Weights of a small transformer language model: capped logits.
Each number is 200 + 40 x the weight over the matrix's rms, rounded and kept within 0 to 999. Layers, rows and columns count from 0.

# layer 5 MLP up, 1344x512, rms 0.0523, rows 165-183, columns 128-255
254,275,171,225,286,237,268,145,214,179,233,220,174,213,208,141,190,247,255,248,265,170,283,247,144,235,197,241,224,223,188,243,246,231,235,209,233,192,202,162,227,209,194,122,253,202,227,138,294,269,133,161,243,258,221,149,266,144,206,177,248,149,239,200,222,218,246,165,203,190,280,195,170,201,220,159,176,178,215,149,220,285,232,177,185,230,230,176,203,190,214,297,207,227,157,253,236,216,199,232,211,190,241,196,140,171,223,160,177,210,208,170,212,170,193,198,205,226,258,213,162,194,251,250,227,201,206,256
208,258,222,124,205,144,146,221,270,258,216,204,194,207,177,173,197,216,214,256,259,225,179,145,172,205,151,128,191,225,252,187,149,229,227,162,191,257,201,166,212,236,177,191,110,205,172,222,203,212,173,177,219,248,174,178,196,215,195,212,194,225,256,124,231,194,236,257,208,158,206,192,285,165,241,228,110,227,215,84,260,194,141,227,169,193,166,269,170,173,190,289,247,164,149,177,182,193,189,213,220,264,199,189,207,170,191,109,158,232,214,222,113,244,218,208,257,196,204,200,163,202,208,117,214,228,180,181
201,285,296,100,222,212,185,192,174,204,193,207,240,154,145,204,227,196,189,147,172,204,146,207,178,141,206,147,237,140,252,148,195,217,242,91,197,248,182,208,171,113,189,184,212,233,218,160,185,275,181,202,144,245,173,202,215,183,146,250,250,272,134,263,206,241,212,191,171,249,252,109,209,169,265,193,158,221,200,226,93,205,290,114,271,182,158,170,173,153,208,226,219,248,110,184,162,220,159,159,202,250,179,184,217,211,171,231,198,205,249,208,215,140,202,242,288,225,187,207,145,232,207,122,274,214,175,201
228,153,189,237,166,160,207,227,199,246,227,253,182,274,185,256,191,240,214,185,152,138,288,260,229,214,177,132,199,162,175,223,191,239,161,219,244,181,175,271,237,256,158,264,189,156,268,177,126,212,179,111,185,148,199,233,218,87,177,181,188,164,259,201,224,216,172,241,130,274,185,191,190,166,183,217,278,238,243,153,225,181,275,223,198,240,252,183,244,160,199,162,200,177,176,165,169,102,158,196,193,171,227,216,136,203,187,250,209,135,216,264,272,172,224,212,140,220,274,269,158,178,207,184,211,193,231,170
179,153,268,205,260,212,232,212,218,253,145,251,167,166,262,266,134,165,169,257,177,165,133,189,277,166,115,180,151,105,126,187,160,179,233,187,273,118,153,231,228,220,182,236,228,178,201,239,283,236,290,126,156,158,227,207,220,257,138,203,120,250,211,208,178,188,224,178,181,130,249,198,144,123,224,207,148,194,140,190,191,172,203,214,189,189,219,171,185,193,218,190,199,130,234,175,131,238,185,147,211,214,171,264,180,127,208,188,286,258,172,183,133,228,159,156,237,294,211,180,181,149,208,214,177,185,197,240
254,202,169,258,241,169,269,216,257,168,246,218,260,174,254,181,121,200,150,193,220,220,140,238,164,220,168,179,158,158,315,266,136,194,284,325,219,232,167,171,187,187,303,148,153,207,188,188,210,146,132,288,215,215,163,243,202,173,270,134,173,149,131,191,225,235,176,202,177,194,272,198,269,157,218,174,162,218,198,224,201,231,207,138,167,162,241,159,239,220,155,257,227,215,238,174,170,161,169,164,184,251,231,186,113,210,191,213,200,185,207,190,241,218,224,166,191,152,143,181,172,228,283,204,162,205,196,172
162,272,174,226,201,221,217,227,173,208,219,214,192,204,239,184,210,242,164,233,269,137,247,168,157,130,229,203,184,187,208,142,176,187,129,182,169,249,101,205,192,216,247,180,222,205,91,175,245,230,272,186,203,268,146,151,267,245,197,218,191,175,263,197,218,157,215,198,247,213,153,217,214,177,145,315,155,153,128,202,181,223,221,170,238,250,163,226,165,234,175,223,203,168,279,210,176,235,304,215,201,151,162,144,148,146,228,143,228,168,197,205,235,231,214,189,199,184,164,240,111,216,183,167,142,238,183,233
23,174,202,232,199,181,138,253,215,171,205,200,224,237,241,215,183,205,185,185,201,206,226,205,165,249,188,220,228,245,210,183,173,121,167,252,230,122,181,225,184,257,194,201,145,178,291,263,177,178,212,172,258,271,180,205,198,226,232,211,191,172,224,181,232,152,218,262,168,246,164,134,224,234,147,260,203,217,202,198,174,217,197,224,184,306,216,200,197,169,183,142,206,177,204,196,198,146,176,187,258,251,235,195,237,184,213,275,176,236,134,158,174,234,284,177,185,187,171,227,224,225,211,149,250,224,125,157
159,264,211,225,141,177,174,194,149,166,201,205,186,135,185,118,165,279,219,264,135,203,196,255,217,136,301,249,205,226,172,130,223,216,220,201,200,240,151,266,202,321,204,120,174,181,171,184,241,186,231,178,158,101,222,179,198,207,153,242,218,235,162,166,153,154,178,137,216,226,224,230,224,269,178,141,252,236,208,226,186,140,152,153,235,124,222,217,248,183,213,209,188,303,232,249,175,219,240,195,199,199,178,155,223,229,203,204,231,243,177,175,134,262,222,173,208,198,226,230,176,223,133,169,214,311,234,236
249,312,175,185,241,145,186,168,222,138,187,204,200,135,193,276,293,136,195,254,196,131,200,237,241,188,212,197,169,224,135,191,150,173,187,201,215,182,199,231,205,157,192,245,114,155,262,99,198,216,153,145,217,241,182,180,178,199,225,106,194,164,208,171,210,165,196,215,210,233,194,226,225,164,257,279,227,214,226,206,109,225,196,187,199,259,233,254,112,221,156,207,158,197,267,247,151,201,161,217,189,206,175,206,235,220,182,210,227,195,274,193,216,149,204,219,263,85,223,161,279,207,139,161,250,231,246,134
190,162,187,237,207,126,266,215,273,196,200,267,207,198,182,180,140,208,204,175,221,231,210,179,179,206,245,243,252,185,132,225,229,119,166,191,196,191,205,107,225,215,197,154,189,250,176,226,138,203,117,173,200,166,186,149,125,221,237,220,152,248,228,224,198,256,194,173,247,236,212,217,247,159,147,190,239,169,146,176,220,130,197,198,247,230,209,145,159,200,196,168,227,198,178,240,135,160,229,175,177,253,235,135,199,136,217,217,208,195,196,205,194,191,221,218,225,161,208,206,170,223,231,172,172,223,256,224
152,157,253,198,216,188,232,110,165,175,241,280,183,158,217,167,221,205,244,201,151,134,191,238,224,235,231,229,275,231,240,139,233,237,201,218,123,174,245,179,231,248,202,245,224,234,214,165,159,169,134,151,141,246,190,193,195,146,177,127,204,190,147,249,199,153,265,134,136,190,231,231,233,191,218,206,159,150,135,211,175,127,228,178,187,262,101,254,220,168,181,177,233,232,196,224,169,240,166,266,219,184,163,258,212,217,211,210,195,201,212,166,238,275,208,210,201,214,206,197,167,242,250,194,292,234,282,178
148,240,142,273,230,218,265,216,267,256,174,149,276,234,183,217,234,234,171,161,219,255,124,249,192,256,214,184,222,191,209,229,207,150,140,180,142,211,177,231,228,208,195,185,174,151,220,218,138,68,223,187,207,169,232,133,208,223,231,214,185,166,117,211,258,253,186,126,208,187,208,201,210,194,79,183,96,255,223,150,225,171,263,187,109,228,231,214,253,151,241,180,175,277,224,224,176,187,221,234,243,194,188,181,170,167,232,198,131,217,129,163,246,206,250,211,239,138,211,170,256,200,223,196,159,199,178,224
231,152,169,174,211,229,188,222,210,227,196,277,151,230,187,171,217,208,165,193,182,209,245,219,194,169,190,149,172,205,156,218,197,174,214,333,195,159,170,181,162,177,225,159,244,251,149,190,211,228,114,174,223,213,206,170,161,159,228,136,178,206,193,227,202,220,248,151,214,171,211,175,154,187,198,183,196,172,189,230,146,195,228,189,128,195,209,201,236,247,186,240,105,224,241,208,197,194,175,190,134,201,176,260,174,227,218,112,149,169,183,107,218,202,145,177,198,229,249,179,280,254,198,257,170,281,228,181
241,167,191,148,275,215,109,223,227,228,223,222,278,191,222,176,177,247,138,205,257,207,157,206,170,287,262,152,194,191,195,174,259,161,217,207,150,186,208,124,193,240,245,163,213,237,135,230,241,188,166,133,151,145,135,241,269,158,150,189,178,261,226,265,207,229,170,243,212,241,226,218,217,195,155,231,232,164,217,184,163,156,246,254,169,223,187,207,152,243,215,229,129,153,203,163,190,142,153,169,290,173,130,193,137,141,133,133,185,238,228,179,173,214,191,179,122,180,205,270,232,193,172,232,247,131,144,173
148,241,197,178,226,156,179,269,177,220,193,240,220,252,202,172,197,191,246,176,205,219,217,163,234,206,179,294,167,247,168,196,177,233,150,257,155,226,189,198,235,203,255,193,184,262,244,205,139,253,223,167,201,218,210,185,141,270,213,219,306,217,187,259,251,159,149,204,197,183,180,130,205,187,207,115,142,175,238,165,163,159,131,175,253,181,183,200,180,216,132,231,162,160,261,229,145,115,198,147,179,215,182,109,259,148,169,171,215,219,183,206,270,164,254,191,140,105,254,160,230,255,168,208,250,156,208,147
173,206,219,221,152,145,162,263,181,251,186,165,189,238,148,155,268,256,181,255,208,199,128,221,220,135,247,150,232,236,231,164,232,248,214,256,157,183,228,142,214,212,183,167,217,283,214,228,259,292,255,175,239,221,186,256,224,223,215,142,174,221,151,204,159,205,233,242,120,167,185,255,157,165,203,199,218,133,289,170,111,294,164,146,248,197,203,217,255,122,182,234,232,208,163,203,172,209,266,258,125,196,219,208,250,176,176,227,261,256,211,212,131,107,249,195,213,192,169,156,201,245,255,238,249,187,176,199
196,140,202,240,234,202,187,145,129,197,236,255,237,175,177,224,177,190,250,153,214,171,165,198,255,170,197,225,271,250,202,166,103,201,148,213,239,264,225,228,236,230,221,195,202,237,342,197,201,216,134,236,195,164,210,191,188,195,150,267,182,178,163,178,92,170,193,203,239,195,196,240,237,217,215,247,172,222,110,219,167,180,225,197,265,291,184,214,224,216,123,215,79,207,197,223,127,234,196,192,198,178,179,199,222,180,245,236,180,248,224,243,220,242,192,191,207,222,223,221,180,227,300,178,210,234,135,222
202,212,204,235,132,208,182,268,175,169,193,186,246,185,216,170,204,230,264,171,122,205,193,125,181,172,231,209,187,230,126,161,201,198,289,159,232,238,85,210,211,205,183,199,154,185,232,205,170,209,160,221,278,178,171,242,232,230,199,235,224,258,213,242,178,234,186,259,197,179,264,239,170,170,172,243,156,217,271,221,201,238,221,210,209,211,212,127,170,237,261,257,270,179,178,141,235,215,206,197,163,190,240,168,172,144,251,159,181,223,229,160,116,214,149,210,159,296,178,252,231,188,178,282,122,229,227,196
# layer 5 MLP down (transposed), 1344x512, rms 0.0789, rows 165-182, columns 128-255
187,156,178,322,244,193,148,164,115,201,225,171,169,211,268,248,239,185,148,192,210,266,221,293,74,238,193,236,180,260,256,111,203,146,160,157,253,192,179,141,281,247,238,169,241,215,189,222,227,146,190,263,130,182,180,236,208,170,120,122,205,193,162,164,204,125,169,163,183,260,150,204,199,237,245,259,168,144,173,105,167,205,230,199,214,239,229,209,187,198,246,267,188,132,163,217,211,191,194,191,224,170,217,210,219,131,247,224,237,206,227,251,244,220,259,171,214,193,270,171,218,256,229,254,246,251,137,213
267,174,217,151,205,92,204,155,248,201,153,244,245,227,218,246,168,171,199,232,226,165,184,190,224,210,248,180,172,214,171,237,197,264,204,179,197,179,189,217,244,281,124,210,181,200,225,269,208,209,232,190,216,149,172,194,150,325,269,174,158,203,286,268,124,137,184,234,265,166,162,197,191,227,252,200,127,279,244,151,229,190,116,282,153,260,216,153,182,194,213,271,238,236,270,251,171,209,168,185,203,216,160,173,213,167,216,213,150,226,205,205,191,204,221,204,247,197,157,241,210,223,198,193,246,125,255,154
243,217,336,201,188,176,230,227,190,240,205,223,174,221,203,139,158,129,203,173,248,171,225,195,192,164,269,147,166,191,290,281,234,172,264,211,160,225,238,163,192,117,169,250,237,198,192,260,155,179,184,244,238,141,237,275,198,183,215,262,221,153,218,197,215,210,180,169,347,198,192,210,227,188,244,105,239,237,172,198,209,154,244,209,153,187,188,103,153,122,259,167,247,197,205,141,217,172,170,210,250,214,212,200,164,216,192,251,155,158,264,210,178,156,192,227,162,175,159,216,203,228,237,146,189,199,217,215
148,250,232,252,225,151,150,219,176,189,238,178,146,155,210,221,178,216,230,176,221,174,160,232,198,183,169,305,214,292,193,189,274,143,203,259,162,220,188,201,267,152,186,157,156,220,228,187,221,206,229,202,195,217,232,183,219,168,241,200,277,210,121,223,208,186,153,229,159,241,189,124,231,226,179,251,191,169,258,210,198,164,183,195,125,160,187,129,227,146,191,190,193,195,272,203,133,224,208,161,201,274,122,231,170,181,183,213,165,178,166,233,156,181,258,192,194,189,219,201,244,201,181,247,126,175,178,204
249,224,137,214,289,187,162,182,84,227,217,193,244,139,145,199,244,264,215,207,225,218,205,164,188,244,151,251,204,145,244,88,224,185,132,189,215,211,255,239,103,181,268,130,181,196,226,223,191,214,214,216,193,199,150,233,91,247,208,134,314,278,301,160,202,181,226,172,227,184,201,232,201,224,159,120,239,259,249,208,212,185,235,164,243,217,178,150,220,229,147,215,117,195,217,189,231,287,249,203,219,178,224,260,232,230,207,213,158,243,196,219,199,161,174,207,291,183,162,220,203,185,161,170,172,206,194,239
228,169,213,159,201,227,211,165,153,244,246,180,227,239,229,188,252,198,142,154,307,262,185,148,139,269,205,227,208,147,243,155,252,150,234,289,216,185,186,191,183,193,259,184,154,141,251,198,216,167,180,260,154,210,200,211,124,170,230,190,201,258,116,222,178,260,265,229,235,132,221,144,183,212,187,126,229,180,193,210,177,159,196,217,180,188,202,241,232,191,268,180,180,228,199,200,271,211,266,203,178,174,238,225,147,209,203,232,237,142,185,174,197,196,202,168,229,165,170,82,127,171,215,215,107,203,194,140
310,225,263,240,173,148,184,185,146,267,214,145,205,223,227,177,202,155,181,219,250,209,211,174,220,199,173,204,172,174,189,253,214,156,211,186,196,266,282,164,203,235,239,130,201,247,246,203,185,139,238,227,207,176,160,134,85,302,209,231,85,171,161,237,212,195,267,223,185,279,198,191,168,283,113,296,187,171,199,203,138,188,103,204,238,154,216,199,252,233,209,226,217,298,138,117,241,257,198,226,179,163,237,266,228,114,239,183,199,93,177,214,190,113,184,161,198,198,210,226,137,214,141,148,143,217,185,120
157,191,165,203,268,205,216,159,177,242,193,207,179,174,185,208,191,210,199,277,243,212,295,231,223,205,189,190,167,290,189,215,266,222,212,191,248,171,261,174,162,197,167,197,199,75,218,209,245,138,202,181,178,212,200,200,204,252,183,212,191,232,154,133,215,276,250,207,224,198,189,209,207,242,161,188,161,196,252,247,213,170,239,191,282,194,211,213,192,222,180,215,269,186,167,206,117,191,242,232,133,223,196,257,218,261,178,297,176,185,197,214,110,196,165,178,165,162,216,211,126,170,200,206,189,178,261,205
242,214,192,279,188,170,138,179,203,166,252,233,147,176,249,224,206,244,243,171,175,189,141,219,240,223,265,276,240,179,195,184,230,217,140,210,195,233,165,249,227,302,218,163,140,230,224,169,195,158,170,215,219,138,193,163,202,207,235,253,227,186,239,155,219,153,211,202,256,159,210,266,197,249,150,221,183,161,215,204,210,276,123,243,266,174,172,153,205,259,162,221,276,154,187,213,223,210,265,173,216,173,148,224,225,191,237,103,144,180,188,139,196,242,168,177,248,244,156,223,209,187,139,178,181,145,242,250
270,263,197,206,193,216,262,245,189,208,249,155,233,165,219,190,232,193,190,319,215,165,224,270,164,191,156,219,162,167,224,163,204,163,208,138,239,156,326,282,181,137,212,205,229,107,246,200,242,201,113,245,217,223,216,195,136,96,203,213,200,213,165,269,157,160,152,161,198,264,314,249,171,145,265,190,189,283,207,222,146,199,247,242,240,218,230,182,173,244,167,190,255,238,159,269,131,233,163,174,298,135,184,285,181,159,242,205,207,233,200,152,225,215,164,182,159,194,194,216,153,210,144,277,167,231,263,211
204,184,202,162,178,212,192,207,186,204,216,170,152,291,152,205,276,216,211,159,281,131,181,136,152,149,238,185,169,245,206,187,262,144,191,190,166,227,256,185,164,162,192,206,148,180,243,213,246,182,211,234,277,226,168,286,227,264,196,265,204,162,200,141,150,194,224,194,205,173,203,173,281,243,228,205,327,233,156,234,239,248,195,254,217,185,207,176,136,166,162,239,249,183,210,196,220,250,161,177,203,223,245,158,200,170,159,216,201,202,222,204,248,114,220,214,218,241,185,162,176,207,182,195,265,182,118,182
277,268,160,159,263,178,202,170,203,135,192,224,250,158,168,173,157,158,139,192,176,186,198,255,163,164,163,227,285,206,305,209,235,269,236,172,211,177,157,189,234,237,279,211,260,208,145,254,224,203,215,252,129,187,172,188,225,155,247,174,152,293,110,160,255,149,234,241,239,303,203,215,201,240,257,247,185,180,197,214,156,175,167,241,161,169,198,153,220,204,227,182,295,232,161,191,187,231,121,122,245,147,191,234,245,202,188,170,275,244,137,185,301,187,188,189,221,151,230,159,126,241,191,198,339,187,173,221
187,201,165,227,223,250,191,237,265,236,235,186,204,227,220,261,249,161,147,244,211,300,125,196,213,214,204,183,203,206,204,272,255,288,255,211,128,130,135,189,187,200,190,209,189,200,239,185,143,152,130,216,169,198,269,243,187,178,172,231,90,280,158,136,163,273,178,175,249,268,247,190,91,216,252,181,236,165,259,225,185,204,203,148,225,220,184,190,167,151,234,202,146,152,198,226,271,149,256,146,253,162,218,169,200,188,145,252,184,220,189,161,207,158,186,177,157,188,224,224,189,156,261,246,231,219,195,210
203,231,240,194,228,190,272,212,171,164,270,285,191,151,239,197,203,180,185,236,230,165,257,271,274,167,229,217,185,186,231,124,209,220,139,228,222,223,231,235,183,215,195,245,174,100,221,223,233,178,261,172,166,176,168,199,142,218,233,215,184,178,183,173,115,169,245,257,274,263,292,183,215,182,172,112,103,209,212,235,199,188,195,218,204,245,170,164,126,163,156,201,226,206,67,220,203,125,283,190,217,178,172,199,261,232,174,217,148,204,221,238,220,228,222,173,282,153,150,174,216,235,219,157,220,226,161,262
221,249,144,176,261,160,203,209,152,262,190,196,241,201,239,198,215,251,233,178,152,209,171,172,184,227,268,239,192,264,275,171,176,180,128,196,195,205,229,150,211,180,196,247,197,187,200,196,272,197,236,124,161,131,148,195,254,154,180,134,231,158,249,173,244,244,336,186,224,230,173,211,217,211,220,184,114,197,246,166,172,162,166,246,162,224,253,240,187,153,169,258,229,243,126,194,101,192,222,233,187,146,193,190,216,190,194,176,206,269,224,192,223,279,211,122,117,280,119,141,261,194,196,256,196,194,187,207
233,203,185,209,324,225,131,156,247,143,245,190,163,200,76,134,210,214,125,220,178,181,215,213,202,273,209,206,227,136,129,182,153,178,182,214,179,173,203,151,183,203,166,214,228,255,95,241,211,290,222,254,217,160,68,199,162,193,166,288,193,179,142,180,214,224,95,203,205,202,214,200,252,112,227,242,301,200,261,214,192,103,229,221,185,182,120,122,225,181,211,190,259,186,213,191,208,231,184,185,191,229,171,290,215,203,225,138,234,195,251,144,176,205,118,205,200,245,176,163,229,224,196,154,228,222,167,216
156,216,116,163,217,202,158,242,156,180,182,158,153,204,277,116,233,127,227,196,130,205,216,218,209,195,230,125,214,213,191,220,159,137,166,188,246,231,229,110,200,248,234,211,210,243,196,251,183,224,187,195,209,235,172,223,193,241,178,171,195,249,156,158,250,195,216,175,294,208,207,189,181,249,196,192,242,155,109,239,159,223,228,225,185,146,208,183,279,136,206,208,195,194,203,257,187,169,213,193,149,133,161,150,139,198,233,226,186,270,192,186,179,164,235,239,182,255,171,161,208,193,227,177,294,176,213,179
182,202,191,244,222,214,219,202,171,174,209,116,224,70,214,208,187,237,177,223,184,129,184,229,208,240,239,164,199,181,184,196,174,219,182,290,193,197,167,118,242,195,163,171,238,137,164,275,291,101,169,208,219,147,186,200,193,226,273,207,252,141,158,241,267,242,263,204,188,187,239,251,180,184,216,228,190,175,258,179,129,218,219,185,238,160,224,181,210,244,215,144,158,249,162,183,244,259,217,266,119,197,202,220,152,150,160,208,184,211,249,137,246,237,196,178,228,156,221,150,180,178,165,249,181,262,181,189
# layer 5 MLP gate, 1344x512, rms 0.0506, rows 166-183, columns 128-255
248,243,161,125,209,141,191,153,286,208,196,160,226,175,275,153,157,208,224,136,218,223,169,188,196,212,190,164,237,205,196,199,208,217,153,292,203,203,181,238,193,211,182,238,229,246,198,219,248,163,249,261,230,241,208,166,244,191,194,260,233,219,216,211,228,242,202,187,188,177,213,216,220,232,187,209,322,187,235,248,216,199,197,198,223,214,152,217,156,193,288,182,196,206,211,184,190,175,276,166,204,195,211,217,182,147,229,218,205,164,146,186,167,195,120,214,177,159,201,160,129,113,159,215,226,128,188,310
165,163,156,266,161,249,161,214,163,261,171,217,147,267,278,183,240,223,208,199,254,133,115,213,189,273,227,184,188,243,155,235,203,147,154,227,178,174,204,156,249,297,236,205,155,160,189,124,236,188,241,191,252,96,303,148,167,168,260,117,164,146,204,195,178,297,227,153,204,138,132,253,223,214,210,248,234,153,211,280,272,300,139,298,235,246,201,263,151,199,159,139,187,191,215,175,252,165,219,222,256,189,168,231,258,198,216,169,244,180,172,127,179,157,207,179,192,217,160,192,187,169,199,232,215,192,211,199
180,255,201,154,205,181,192,219,236,196,207,110,206,186,226,163,153,208,180,246,215,233,119,156,154,207,178,211,209,131,234,210,203,169,164,163,247,194,186,159,166,167,222,188,188,214,167,216,217,187,183,217,163,250,222,235,190,155,269,187,278,246,132,178,225,197,176,196,143,227,282,153,176,192,204,171,147,212,208,190,178,236,188,187,154,220,233,190,148,252,204,177,124,233,230,234,196,242,194,229,158,186,155,221,192,251,250,228,196,172,169,238,197,171,178,181,313,210,128,205,248,203,177,147,184,179,151,142
228,223,163,159,140,199,166,260,187,237,216,198,207,199,196,172,231,227,153,150,157,176,156,253,204,130,187,246,255,209,247,178,217,125,208,177,119,281,103,145,128,289,258,199,232,115,271,264,231,250,198,205,146,243,259,203,157,185,181,284,267,169,248,177,264,183,260,161,240,208,252,151,285,222,286,308,215,179,229,232,255,177,320,124,218,193,210,263,208,216,158,216,276,154,206,166,207,181,191,208,191,147,201,270,238,197,235,245,224,272,154,197,248,202,208,217,265,197,170,202,227,238,165,240,233,203,151,192
206,235,193,210,229,205,249,144,270,152,266,174,181,225,218,236,203,197,215,176,198,225,237,159,265,216,180,192,116,137,202,161,206,224,234,175,261,166,210,205,213,189,220,148,188,314,204,181,299,145,159,210,207,238,240,202,219,268,191,148,244,193,209,173,172,143,182,227,202,224,223,169,217,172,203,162,193,190,191,244,208,124,173,159,282,205,183,175,261,234,191,200,172,247,177,184,239,213,223,233,226,213,194,252,162,182,234,246,227,161,172,172,209,173,182,190,203,187,159,200,206,231,198,192,228,261,225,160
214,191,156,172,173,207,193,224,220,187,201,234,160,162,197,144,186,89,172,195,240,185,175,232,206,161,250,167,150,216,209,200,219,174,183,159,220,107,200,211,183,213,194,227,226,245,178,293,188,202,297,275,163,126,196,274,201,164,225,186,344,219,155,229,178,187,194,172,290,167,150,199,143,184,244,222,211,196,189,165,199,223,243,174,195,194,177,184,191,223,227,165,227,197,72,233,173,179,138,197,189,202,267,239,252,230,201,185,153,247,266,199,188,213,153,159,167,228,176,189,192,188,228,272,212,222,166,135
130,191,190,173,127,177,171,213,173,120,157,250,151,180,206,182,197,187,157,207,249,278,238,228,195,216,207,251,220,171,193,210,183,136,149,218,201,136,162,185,228,169,230,271,211,207,232,222,143,147,173,186,208,230,208,179,193,207,179,263,163,166,135,169,198,178,172,194,195,252,204,161,214,211,109,221,183,196,182,159,233,155,146,161,186,229,235,238,185,212,212,172,223,193,249,217,203,234,159,247,214,238,212,209,243,261,205,204,115,215,204,166,175,170,215,108,222,217,208,253,155,99,274,149,199,153,239,156
194,227,180,230,209,115,244,219,189,216,157,172,192,103,161,239,222,183,150,222,249,210,173,249,152,241,218,134,194,209,262,213,188,217,202,217,128,179,199,239,182,196,182,175,317,141,209,289,245,186,179,203,208,243,221,139,167,188,186,184,235,198,167,185,200,205,153,221,137,100,152,199,251,148,186,180,163,149,215,157,188,242,181,267,213,226,179,260,148,246,233,173,211,251,238,189,223,95,220,264,70,182,224,241,149,196,217,226,195,245,250,166,245,203,183,239,194,205,170,247,133,282,225,203,220,175,159,119
231,251,164,205,165,151,201,207,175,185,260,137,210,219,173,196,216,163,242,188,273,235,140,193,213,215,236,203,159,227,226,233,143,226,189,135,250,172,186,158,291,163,178,267,146,137,209,141,157,146,209,183,221,244,220,119,162,178,228,185,128,176,197,166,213,194,181,172,138,206,210,144,214,206,214,190,208,199,206,188,136,201,221,170,194,161,153,312,224,170,201,132,184,142,189,146,296,174,170,147,176,182,221,193,239,174,136,244,233,266,156,245,189,185,199,120,244,127,235,130,220,232,197,181,317,81,216,202
169,227,111,218,173,183,235,247,272,205,164,231,174,179,112,285,209,196,227,170,307,161,208,288,170,154,227,221,168,228,232,240,131,282,142,189,254,160,203,265,116,212,230,222,195,218,173,227,200,200,214,156,171,206,211,214,214,154,181,296,231,196,214,203,189,176,219,196,177,207,196,261,130,256,145,205,208,231,202,192,210,171,187,145,177,169,171,164,250,190,175,258,217,253,268,137,218,229,221,238,92,217,204,222,172,211,272,167,212,145,195,167,164,241,196,219,168,203,181,183,122,199,201,161,147,189,177,224
170,254,299,281,221,148,177,222,188,212,185,239,205,265,239,202,161,165,145,251,246,193,153,214,210,221,201,234,166,261,146,210,209,187,166,218,218,251,264,279,179,244,230,238,226,257,227,280,133,168,162,157,222,285,284,222,204,228,239,176,179,261,86,154,203,199,176,139,231,151,193,164,263,179,196,276,105,213,187,199,201,184,281,283,197,230,172,173,213,146,175,213,187,181,183,224,198,213,156,190,167,236,235,127,225,234,232,191,238,195,239,263,215,161,170,185,146,206,105,205,170,182,270,169,169,265,171,199
193,209,201,123,240,284,247,136,263,195,205,208,176,169,177,304,214,205,160,201,248,177,278,191,242,201,220,180,236,223,251,211,179,216,181,217,183,254,230,214,206,189,169,219,180,218,153,234,225,203,200,159,154,147,273,241,211,225,195,222,232,210,190,161,186,181,234,197,267,258,158,286,175,206,238,195,137,167,138,200,197,145,147,175,212,214,199,172,199,218,164,214,166,121,247,106,146,269,209,165,143,196,181,132,210,216,172,252,203,206,211,284,207,232,265,219,236,283,216,131,141,157,235,219,227,231,186,191
100,210,200,223,224,149,222,170,223,176,192,243,150,213,260,209,215,269,163,131,174,180,211,197,261,162,148,229,104,195,225,182,198,209,214,204,171,212,151,160,172,228,159,216,217,189,197,234,243,177,237,140,205,208,191,211,136,196,241,254,95,239,164,186,173,188,175,205,289,222,248,165,217,253,240,284,277,260,229,163,180,176,212,154,227,219,228,219,182,152,171,259,156,198,167,215,148,148,189,232,229,197,121,222,250,204,126,135,160,218,144,232,233,170,187,202,258,154,123,245,214,204,139,256,169,178,190,144
150,219,139,195,235,183,145,214,160,155,225,160,228,180,179,221,256,257,192,146,317,173,154,139,220,191,225,199,144,243,211,184,142,112,219,226,123,234,188,159,212,215,238,194,258,176,103,290,198,245,235,159,200,199,175,259,122,201,189,150,89,213,356,214,265,237,242,210,215,150,208,223,203,171,213,304,234,156,236,210,220,251,243,223,158,185,191,228,168,312,217,211,122,249,213,234,197,240,204,162,174,217,234,212,127,161,133,171,249,222,214,127,175,177,163,199,189,245,139,229,181,242,145,174,192,194,232,186
238,255,224,204,214,194,167,215,197,127,200,225,164,236,136,227,171,193,147,130,158,184,190,195,221,252,170,237,223,194,232,172,223,194,191,218,165,185,187,207,119,136,209,166,129,160,204,176,128,287,246,152,240,234,202,151,256,130,175,243,223,210,238,188,260,120,147,265,231,202,277,249,237,233,199,202,238,206,165,199,245,246,123,223,268,241,198,229,194,169,119,199,262,222,216,187,181,239,214,196,187,243,242,223,254,178,191,189,194,226,168,116,259,210,207,185,217,203,170,211,158,186,166,163,212,201,207,207
250,103,268,167,248,219,193,270,218,163,181,177,240,204,242,186,246,285,152,188,260,161,213,260,211,185,227,194,193,187,178,247,184,244,178,200,227,282,197,193,142,207,144,197,185,183,255,151,236,232,158,129,155,290,80,168,222,233,138,158,214,159,214,179,65,228,174,248,180,225,188,238,180,257,282,85,139,238,222,72,228,187,231,230,185,164,246,201,236,197,218,247,313,260,241,246,198,240,240,152,157,234,175,193,161,217,182,242,164,250,165,195,235,219,170,232,167,228,233,186,272,176,206,186,167,230,185,223
262,275,271,168,187,184,288,180,193,208,248,188,167,133,220,72,270,181,228,225,183,198,182,161,209,151,198,222,172,208,161,250,275,201,175,232,216,209,262,142,184,148,213,214,216,263,240,182,210,221,190,152,213,258,172,156,215,128,272,234,173,167,178,306,198,191,166,200,219,219,223,236,225,203,139,255,164,167,219,211,203,141,201,267,240,236,178,180,214,247,186,190,133,207,187,241,181,228,241,285,235,306,283,231,210,180,205,210,160,243,236,187,179,165,147,141,212,195,164,180,199,160,245,195,202,193,222,174
209,246,231,189,157,210,264,203,174,230,174,182,178,213,113,206,235,214,206,190,150,184,179,205,244,238,171,177,172,205,261,255,191,222,169,213,189,172,173,239,246,222,143,203,213,227,212,144,120,182,187,148,204,205,222,272,191,211,221,264,165,179,167,160,177,213,206,162,198,100,215,154,208,185,241,222,233,236,217,182,182,164,244,196,201,132,175,145,241,246,185,156,171,275,204,211,129,169,222,237,179,166,164,130,200,241,214,160,206,163,143,194,219,253,206,195,249,217,177,215,191,240,210,255,227,199,234,254